config.toml
num_hidden_layers = 9
hidden_size = 160
num_attention_heads = 2
num_key_value_heads = 2
head_dim = 64
intermediate_size = 640
vocab_size = 8192
hidden_act = "squared_relu"
norm = "rmsnorm"
norm_place = "pre"
norm_eps = 1e-05
positions = "rope"
rope_theta = 1760.0
rope_fraction = 1.0
qk_norm = true
attn_scale = 0.162
bias = "none"
tie_word_embeddings = false
parallel_block = false
extras = ["capped logits"]
init = "normal"
init_std_qkv = 0.0348
init_std_o = 0.0
init_std_up = 0.0348
init_std_down = 0.0
optimizer = "soap_variant"
learning_rate = 0.00577
beta1 = 0.95
beta2 = 0.95
weight_decay = 0.059
lr_head = 0.00743
max_grad_norm = 2.0
warmup_steps = 113
schedule = "wsd"
decay_fraction = 0.382
decay_shape = "linear"
final_lr_fraction = 0.0
batch_tokens = 32768
max_seq_len = 1024
doc_mask = false
train_tokens = 119900000
max_steps = 3660
dataset = "wikipedia_en"
Each number is 128 + 32 x the weight over its row's rms, rounded and kept within 0 to 255. Layers, rows and columns count from 0. Numbers have three digits each. The size before them is the row's rms in percent of the matrix's.

# layer 6 MLP up, 640x160, rms 0.159, rows 598-639, columns 0-79
104:157082173131145163150134101126139106167162175112110092067136140132123148136087102189122162197132126126114185068087092175121099121120151102075137117085148138141113108043140125124076105104160139078189116183134090118153123179123164126177095119
111:165171170183151146107109093148169146060125173110058077094093110136158126178107162143136145110134151115167152148114102127090155163115107124104170115174096117084104200080123147102155152140133149072117139131159120123121138139180128095084159145
100:125116117121136090140149147095145080159171134097134159110143127144094112159191071095125157128144156103128127160097149141117091147118058197120118130129219184141181180100180123089142178133112150159177107097159139149055101134093093130119168173
103:061167144151108169127194159146127090085122147119126119124110158139153092137091058082121127113129042136156163144105082153114106147140153131091095128196195240134157124102129098123093116170107116132128120164155128120163092111165093133159098153
107:155087135113089142107065116118178127164124170166137098144114131080114041103153083131112137059075106107096152117130131124147112127121096169158177161124185084116169130114125099145170103175072103087101095117181170125115125093103120165155143124
098:097106158106207151072125107124176088105170176139151065130133140138134155161176103084087143165098120181117143127162083153173122129082134154061075207181152108157148105072168122190090110155101085084140135046156058170169132062113135062109130100
089:099111117139091157178088059127067120087177133129087066136143060139096108163138173158137149109119122179084174106109138095127093104168122117190073161130141145136152066094148190140147154065152141119100131174104102062087153104140139158153094111
109:175114142121147136117058166122122126100140141151090114137107080133130099094158115078138098153100087079151191112138110108107125197142081187119126141155142145183159150112170143193137174135129139109157143142132118089046101080124135104143106164
095:112103145128117174095116181151122128132110123099081073130068136112119091188189112183154140153163121119115128092070186190095099118139176178084163136094170127139109115123112217171163114132114114120116115131138116147087074121183098100109134092
105:101151128137061117119087103135196102134148150195141120087103154163186145101101125176098138152072185097144154147171102121146112144149093079150087137173102160124070131129133090090111144145105143056120098106080101138139131147154142091084131107
095:115060122168153096135113103134171102125120156129160124105104169103147106138113175152158123126125146119083139109144147146127064062112101136144089115067132104142124116074165108114081181149061137055139138123120164167117131093076195169152140153
099:115010144092124166169160145137080111155163110086203173156121121152084174101043088161122104111111118183099065100084109136125107067142120138099131158196146120130127128132151116121088124145153121074175147178163172088116138125142144143118087114
112:147146161140168092118143092116159107072060175122125145132133167151125103105113125209157088074154156108148129170120135122136028112062146205109144113159126107185133075098146105152133141116109126134123090156139115116129109114159089153174138105
101:083146169097169146127117120119097105104115191090152197086090177134091128147085127149149120137130142122056093123093196102142061146098096080172155173098128114141168096128141128139148074156166122141128110122162128121107124114101128091145123110
106:140115117104130141146107120141175115110143077168097132135127123101152166163105103115112157109186176145073156113157162155169144120123112134153122114190092098151091077143095198083136139142073209142191144141149103105159115124142182159174100168
106:142093156132105129126156081156119107064209150180125097092139175155152139120133107155137126160147187178140113057083110108102132097087145152135122111193095150129209142134109097172114109159084107128125141165131067115134143123112061100135164138
092:196116171127162135149218165101127180102061158146142048080159147149155145115123148113146170161095108102065114096169121051134137156151109149088156154140102143145103130134170141121095107122166111115096125100123131089094156115124163132155145156
111:134106104137129133143171125163128153175137228133184194153093128112147104115110083191147172153106145124160175139081106105095121135065156161157160092191116151183156102091155118193088080124120093072141075108146080180163155145111108067122124158
104:079150186124122132126132102112152123145139180133112059151088123101125128113153153101169118078110104134134104066127125144124144117109105141097139144186093151196163142107137075085113160132130084155164067105166140098170142106159100137182136132
107:070114093114101083121080112134150109144134145104113117134057203136210138152149120121106114134148175049090098154133182141134112094143160106126133164121096163106136099073108103145126145162107122038126041087125126099178119173172128138133122190
100:103112117112124102111191162114094138151178122123107112104146123082101159069128114098166163121119155088114123106132052158083125154123074132135155244147166105176142142170081125113182159141141097110119122105125164161119096072149130109130096117
108:111111100158146071145134147147147173161137109106033135113121155107161110167120172103133132106120119147124119197142166181144082116047102135156103146148158133162091108106157131146153077134158167146139187140119086120124147176136180128156146161
107:093127153133128109107109123138094157107165156112112138155132110164073113092080115123167092152092089100162136156079066142104107143130164114128140131141117174183073113086126123115077157116096100113145124100148160077143150145150141155098118136
111:128127096163152182140139116156188134151160140090100091097119163136096071211116139171103093184088131104138139107070166144120118127115104179173188161144105133107145099113184106119129158127095137082132162138136134126136102115127126156173176159
086:166159119153091144090139126182122185124111155110110122084156106126155096176163117127187048077181139170118119180130099107079105102135144205116135200116064181163143164123124118149136143093189116153175128132090089124135137120085093104189138134
102:156094129098190099111152078117115120121133166132163203140135138098111124147156123215071165152123128127091153130133144126179090156140137116165110155172127121177140080132142136163128133125086137080049151077114185143076119123195151144114146095
098:084152169092110128095063143155157179148099168130088122081098204102168139097124135137162125070135182126119092132156132134180055092113179110103119072089180109118139139101142115167156113164116124109087158071075134119081148108193100130158154063
104:113103120173133117082102130154110107108137114114114123120082167122142146136165117040156155156113112220116135140136159109034113138140148122164072109131107179143093154108089100129127097167103113085083107124163150145166127103150111103130143116
101:133108162069135103078137128112174162171136135131155174130156156149154165105139082131121157157095081090104144118115152140139038139155078124138105161153096161149041143196109132137107093159126106154096165134159105135137136085130152177109193209
090:157142158117170160137104185137126153193106170201126130099125119115145150170123199142117136124105119087099110096071198095087107130164144139135089179085053132129109157166138086183091109135176134144128119064088115120120108123127191133121144118
099:154095118153100081169125130163090194116138108209113146124094106115045118117104062176136214070126157103049167215132143078162163153161072148162094148137102137128165124143144143143145107118114129103151139150153176139177121151117147096130149103
106:105078113115133202199173133107087129084122158153136076107051134131088169186133097169186117154082122146096133139147136139098092078111110090168151154151185099142111120138177105142140197154190177070192093094153172093106109170143112157117140087
102:136120137117116114147131145117115104200138120176145105139147144079097154128125113116061151117123133122139076142176151089093130188120127102143151076134166162184114123129122185133161177163153162164135095183114187151140122089106167162225192110
085:153149141054096129064081108135091124114164126193132173133137060148088119138211153130152078100101143157131084104123108102095099074134111127108065208107110127089151100166191186143099097092155128104100162106095109142137168151145201109174110136
098:109116123127130087074068183156133112096132099095081118096112163144132149149127180141149189140139107119188125168098152172106093175172169119172102144090137146115117144122141141103171173077064096078086081100110162097136151103132156163107113163
092:107155138182101125094125170154094142112052108082126145150148161138104148142109165115068127168130091128118179182123077101141111115114111147125172184150165116135115122107138162082114128104119155098073152126173088165126125132132152140160097171
100:097146094154117127113122124143091159066177203163141153143145130141141072102127044151154188139064116115147144132091079084114090161136136130158116151157132184114118166122125142130111141210099111173142115188160120095151139179170142144162135168
101:119135186154211132115121098108130103144153186112111164118156194120107092173158167165149121151127172115149138084109096109114063063088155154136113129148173091115128135137128112152140128138099141083165163126137127124146133095068124103176098148
094:143146116121174107133110124060082176108156120119050123087146168132139138111121127111123130122128144124133137078155122094157067167053150150183070122214126144158100123139150151188170074091116126159181182131117124070109164135184140074142121151
111:149071172177114114085117106143131144145172112103101142110135140094169124135053120192157123141079087153198130106095119179146097142114132106112138176126147111199122142129149130128128157198107112082143152132127113135089109124143154131156131158
089:110118142057076129153119097092131161128186156147166113131125122137168142126127161184141127139131141125172121134140089171144061103160108169165129154148140095167133077113174173167133117119114095108110170126118079143132124170138107126161154100
097:074119046078115145099177086138098138144132190159135147132165133069056144096097114137110143136099151154139109110131108088107102079159130164141123097148094150097108112096131150094145082117117134181115147143133117123112126158146119147125168069
# layer 6 MLP down (transposed), 640x160, rms 0.171, rows 598-639, columns 0-79
107:162047154130140104182129142149151182138140157147128146148113134162114158124097037112103061140149124113149147127123084094054163166114215103144145090174167133117122086143124143106097148083125092168173131130148146124154108179141124136150104177
104:139125204103184134188148148153146179092125145122094107178093130128176150191147125177124103166123144155143150107107118170114152117119170106109146112127099121138160078109136118137159193134098112113165167163112114151141091127159070102126092128
099:178187116113086131092108102152126164154158169143120182142107135138164193144126107150075131156141102105103090073044109141108120158155127141151112165168108115170175191153163123117100185088113110132127115102131144174032102137144186147109109135
102:132111128149128168115134157072110090127159118189102116128138148105154102154112133061130138176138070177106153131100093107136096188143118146167173189068175182156099130184146184123113176131124125149160125137159094148155122156132106095105053113
108:123136101160098130108161145163159093088119101160145136071090092109089109115097161111115108136116128122225175209115134132159181121041151124101110159116149131084158095076121098134171121183135114105146154157143138090127159141154109058127107111
100:093086105150140126119101129167140117134136133099160130037095085080110101069095092081108100170106156105193170144133122119119091105105142144195165206123097122097165107067168110171155099091116128063123134127130117104165113186140132201120137115
095:148100156119121162072125156158136150133149157141118173111164107153170160158119114099059173087200140094137093072158037160085137159070118191223129091122160130188143135153131119106117149133140128100127111159092129199141108125078105154137142118
102:116176107146169101158105140116146128125106126136159135093175074112096067117142080118143131165107173133176124160123136104179128071046158113173135151114124132118085039094127149173137215148095093078086154172093090113112094161175147171187086122
098:109102145077099023123198079138130129131183153095103107094201123119105157119122154105109127113182154137127068127097171148124095172118124126132124136179151133068162112125138140132141087161147170185153081107141129142113187149117020177113125138
108:069140172180116080188152153144156151152126130122148162118103127097133095085160163167126092169145181139145127181123154069102123191110122120153100162191075060082173146107162137145134107119058108160127125111128134109146122087185087110097099116
094:117188083178137109112140081149115146089128098089167044102133112125124151123113135144097076078135111118123157134151180134128110100102073135107136160111154096136144109091088139146149179118160124093161166104099058136132107087139156083115170109
094:146114133095163077180144120130141092133110123108070136128119049095112114098133102097102110057127166138117106162178152092139110106151135148058097210099159161155111122125169082149087216111147110095103097142118095122098174066130097130135154155
110:083172116092159149102121138122190149136118138167161064097132067111129081084150109167137128164100079103139136133154183144139049097115143125141113088100087074112103105105111120143127116116093117120179164110127155202143167126146130140108105174
103:140186135155157109129119113143121127135107153160149085109135125099105139103123134138153057180136152094136161150126177133169089109122143128122107113173099120094177087097103165085062150119155230125137113129136051096165111073062063149118140134
104:140165125160137077150125113232139121106140076113139083153117129083144076092066120112079091125161131122113123144144124151131080160073161104123116137089104100071135065101120113143076167174127124101110152137128147105099118137118111051110110107
103:140166167190121139103123161130144129103095165078075139179163127169065087192154133091118092160162133082130116135142132101088174146194080088080171152069107136112166154117141085144128101150130078135085137118067090093174127122161078116108107087
085:123085174129113108134108124157127154091122122148128106148159096119076105134096147187148104158102152156135145171156143160156152144178145103110097090095146118104123112166116167130131157084108133121084177078134169143136156180110135116134124139
103:142085125087102119129207127077186084141163140134126164105138109166128220104115110085147203152179150148150154122127138151121162129212098156069090132074179174093151141143176141181155123149139118133158125123167151130108094119160159145107134123
098:096148167089118104171123139139119137081050129159105160093112166132098127103041078120125109130132178110084095080124121167095165158136118110092112140101133188165078106102153146076123165129109089130060135181101125107113094124075139128166075140
102:133075156123120048167102152145121156148132151143174111112108119141153184152135068108114111157109129043151110116097164105138129095057137131177110107157099193158118163119174103136125077110140106142187147116091107173143100078115155120130121080
098:113120126105128126128139101119114106189096160160096168147110093116130077153180100122150174145124122120090120141110107048089104109198143164103123157144162078122089131108159104193098103131127089109192144142141102123184195116174085162099152121
109:149133084116108140128142166148092116174090118115072141123125095091080148067035099099130115088064117088136184125085144140072138092157196154112098182084113112173114089131111115098104179149153127094109150119185119125178154173158124133151104137
105:085108183117112124124079115133144126124091101163119117155098166174088097096063000123133129106113089156140153136106123103129091203100104144152164111148117162203166103176175167086116124137109083108088158118151145103166106141139134057155049118
104:134127145138144151160117105104167140134182103153116171106164107145076176136090138104181120092172080137146137203160171141141143107216082142114077185112143124118120140190155155087095140101097114170140131123141179123101077115109111138106159141
086:136154145134149148103120053094115111151131082106182149196055124183161118068172117143125085151140107156084123123111156096171146114133122116119233141130100138128099087113116127114099144157155173122109113125157172131180150120124117124133153092
102:118116089183149110150116131161132177134120097144120070127097097119176136124116111188105163129127107110128142124126141078146157149108117108106152087091043156154061106097096126102126129094082138109099138155125132151108059075096150141124153135
098:153086170109146114141090135136148134183141168199115129110142128133078124069086121121189161089092105133140133148115169179122123114125169117187113155138110142160118081138137154143112128143121180057114173090152135087150159155114165132099145151
093:163064150114159105159133134171146101108118062153155143158133124123158141131090149113129104097139109096150120136113148139139150198187127077141105115141141127152129194149085142138164135200115075107022125130169114158119200102178116067068143186
089:172097145113146046174106104202125154082125138164066070113127092135188130109113063100123080081090147098120148155149170146115149181050170135124134118113101121171174118095115158126141163090170122084128177113161140130077125111073133117150069101
087:167116131084159177079155161138069124123120129101081080149100140141130158135132129072080102145098134120124114083109132109151143132096168142087097157114130120125076132167132168131112158157136107130059198150099106117049099108091136102104073121
095:148079168137090183092110128152083075146156128097110145134073133126066139121135158105128103148193151120067145103110123121078146102178122085133089122136154120126157152086133136172164069187131044088120165104110102129138118127144163123149116117
102:116099106126154111129173115176157130113116106138110151120096132089115072129095081084141143151075130085146099116148087083127177126107151146108109124107117066079137042141195140108144143113134081162133163105140124162172158111158138136104131134
093:154175104134168128160116133137146144085114160079130086075127087102148120135113186143111082131096115103132156079146105194119107137067139179060159162097170164135148090104174211108129116153138191138106155126131147110098081142099171101105137196
095:101108088127154159137150173082138138122104147132054096137084106203112094207092107174117128133103110126132166165163135177186146095104142114090145110150098195182143133129185082153140146116122080088103106144059085145123115120113125045136151158
105:053142085121131134100111200127042180076173126084091141115141117152114129097105155102100174121166124144166140167135191136152092144089149141138105190145078134118116131150113166104079166050158148149100145204158133092172073094137173098098112133
086:114111129119098154116137176171154122117117151094106142110155088163119134098089098176138100100149155132091114081128151096169148179188140126085043087125089084079093130208146122169121152146135139138107148082106146144123168168176108113135134129
103:169123130114113149117173128127100150171128142141124086165072135136185152169161118116124164097138159102089153054046136125120129077163103114166061136170189115135162124191097116132130130123179143136153109165098137108135105178057063162119151118
102:116133163101121144155106129094133161186143084151067159147152170142133159121116138095123154161111182109166135128152137179155087146152127162125134130158087105086112128082143098100135202196160147149112132131111112123187095105124141093143083133
093:081107144135145133148146121112103112138120145135137114194127162186074177118138087128112138109089157199135109108195114179156090131035166137194106098141150170118158152127182158140150158094161149104142114164113084082093125103140127138142058134
106:103140141087147152069104138117131144117129138119097168157132136127121101111134151046092100149096121047086073125157041157169110125175109167092120134120129092152223154093179134133153113185117101145126138099111072100160134086130129145149121073
094:115140131114125176154086103166081105201106076136163140142084149092121125151115123153143129149135097144155142111175157112141081131137163156155118135166171153148079074185113086126117146145074139135038129149079114036138147133095106106164129098
097:096112125111142167132121121180145110143132167148096139141093137093122090110124102185193168119181123127142121090133078120063133136098092175153125108127104159072151120135139134120149106175091130158096151110131160172081142152099109177129087075